config.toml
intermediate_size = 1536
beta1 = 0.95
schedule = "wsd"
max_steps = 2090
Each number is 128 + 24 x the weight over the matrix's rms, rounded and kept within 0 to 255. Layers, rows and columns count from 0. Numbers have three digits each.

# down: layer 2 MLP down (transposed), 1536x256, rms 0.0988, rows 1014-1033, columns 0-63
# up: layer 2 MLP up, 1536x256, rms 0.108, rows 1015-1034, columns 0-63
down1014:108165114110137081133102141157148135069109143126171164161122119137113144099132105104114154136120109127127107130099144092118146069108118118129148135105133151142126106094176130142141150161139125
up1015:130119142141192123118132077173110078136155161171074126116171113084127045133184115144149147138121109136145162130126104122143188132132120136070107113122143165155161129094135097136037099107080116
down1015:123108180111105106157129128138137145148092121107170164105150101138086118148122135074120116107123139116111128102130129127150133097155116131142132128115182104060094112098076146111158177168162147
up1016:092087120117155109105105108164169070109120111140137165143172077140135080078149077134081112119130147161093159143143084129134119137133161108141149160110130073124085095149146112066143082085133157
down1016:163184140142129122102156117115100190136111109086138094115146142130102148147123151103121128132099135127117107140131105114121153131121148121134127117132151145161105136088112129158126118145116133
up1017:092097161156084158132070130090143137132176098133114134092130088169137154134107176167169124092099111146144089171148150121128100109162147180135111104158110107149087102084087071108115123133087200
down1017:096097145107150106175116120145153140171153160144152155111138145120143112094177121142137118113087073069117163144150121135144135145131127113126121135122140118159168149150097108102145113138131120
up1018:114121114155113108088123119153154141121126147136120127157147116114129167136134171118136130155091137123102125080116132105128125085128137110128111141081164130165120131126119135147110133195123129
down1018:121120140122199121138131161148132111112130126118138084142117128163112119128140122163144173125106128125114151157118152129176099132150100125128138138144120125111130142104122145087106163073129082
up1019:133098146089147080119138099143122125138111174106111165125154180153116143123116107165119113135082143097119144123119107091115154121117129141098161154110122142138108166130143161155123151117147122
down1019:150091112166163109153143138160112104139133101169137098133140121142131100187169175135108092113179142146129117102146133126139141144169149129141149112153114148147143108148098177113152123136116084
up1020:135115151138146129067156108153122152100166111117148155099138102138131109161165127131144079123072117124084135132125091083121114075119154139089080095123110129156075131110110122117126083189144173
down1020:123136129098108131128096180117113169185136094145148133146115154148142140157131139136107137131141131144140106127087116169120121126137107114149121143087145118118125129133129133176128173146117141
up1021:101115091138164126125156126126186118124147130115109141144147131121137081140086133165162087123107139161154173110118160115088163107155114131098150151108132158138122095118126131102090113123155130
down1021:105144113124109140135155130128110118203121125144178118162137112121108103150143113115144107130121139114154154143096103135140129121123119126134109161147112153146114127110144132137155121090160141
up1022:169132129145083171130125143155117115083142130119114166140141120142114102165117095101119130102086146160121129093117118105121157157141130130133125082131123109118104105142126076115146141109121118
down1022:117140140167073082135136089142102123153120148109153150105150077137119114122124143154133126133137152137128139126126109111096101107102100155117153142125132113165113092134150093132094114107130153
up1023:102125157106158153083091120103099098129148133148141146153137131135095115081089106163124130097131139142103147117123120130127095109140128148111135112143121150126131138120121132117110109123128134
down1023:179169115121099122108146103104145133142099134119098106118158131138094143094143138148163102128151148156140123132112138162104107105110154150114074131127139104161139145145158096112134109075153118
up1024:140119125139120103090163111130113119109106139170076159156118140079113078132110144128127150172113162091171067128096100128127120151181116142183152086135149120129161089134112134165115123120135125
down1024:131101129175153157103130128168098125136112121135167142110105113112188166143149144127116113145100140135133141129110110126115147139157142099105116102140121090161174159165119135130119154125126127
up1025:066151140128102120151142148104132126140127113180160142148093123131124110071103123142114099116119130122157085128143102129132123104138176114094118149157114135140115128094123100149079138103166164
down1025:111123123122129149145143152139124082104105137115104152121172163170137151173119094161133146125149143145119101125128122134112143141116118129110175094121131103120103166178161113051125113124129144
up1026:100114070155136145115126113168168148136099118140104143164139109124135118139111152123143106083089146128112120133147110161111078129146148183129121188113129177072113106135073142161100145141174151
down1026:116108141148072126108140159156144128111087135135119145128148171125150136115095118150107140126138113142138110110132092075122148153132122144129119127115072113109142132122081139142072116159133156
up1027:129172142137076119176134152164113132120049108053127100146155138133130124093103091134132145089141063149157159096097099115054102113093038141109127111153174187145184145143107142115139088170057122
down1027:134173145169106144099128122121098123183119131120128133105129092181216139144124131142096178085131117118117141135173179151162102135088116137124100084126114122144139163186169156136133147082114115
up1028:127076095120095074123150115119102119121115166085131136128163091093093148183100119116177191132063142114155127138080113088137161105149158185089183161087093162176127115133131141139147117104153174
down1028:127101171147145150126135148165159141130126094102113155151135142123085119138150102124118099126168141132151088126139129167147115189144155128136128120110166169109132084187121145132148162116136113
up1029:148130153140113132113115135167125126129097149133068119096138149103170109155129160150127088117132152133152150133179093095144127160102115083135231165088162176109132130127129115177141108126068164
down1029:161164117155146145114105119093068150104133112134070126140099146099114141125099113161117153137142112106142146126129140151145173131112105103099173070121126102103135114109146129104100137107109100
up1030:090154141168128139118157125090145126110159135117145143099128127097096137138137132131153125097122108147117118191111154133142125112150147150144146114121112143132107139132125144080136150118131131
down1030:140128101155131153096111125109081180115094144127188081135175135119146128102136083102172146144128148146126089180133131148115107138107133152132094136138110115139168110131140162125149115143123108
up1031:187184136141132075157156145126115112037099089137124150111153085174093147112085100143099152135094142113139093086104144150168138112152184118128141178132095079118123121132186121168112148139015116
down1031:161138151103177094183187116132115106132154134098103124081136128117115095135138163092128086105122106131137098128155117178162114127119131133121100141115120138064097105117132138128161152118138125
up1032:122125132129155135123120141134136134143140110148112132126135133121125138111102127136091122129117117109115138115134141146099116114136110155135110117127103102126114136144128127113120125133120130
down1032:146140151082126121134104128113163138120114108143132139141137133149122141120133152134116123125130132135125126139147124108113125140129132123115115138146151146162141145107123128110145125124114130
up1033:136124135104123143117150091147153115144139120126115116101135153143144138111135132126083132152158111126107131117159150122102157143121128141134141128109102107116121133122142109130114158188137138
down1033:098140116121103087107115117145129130127126109149160096144110098101144141129105139102117103122100113113114101126106151115123054123130146146168114113128113127154093157155124160114123101117124151
up1034:114117076141119102162135117109122138163132155142144098117129140115135122093131137129140133128115122119131131120137126133135122105121101147141148113091113115164094137147139135143125131102112120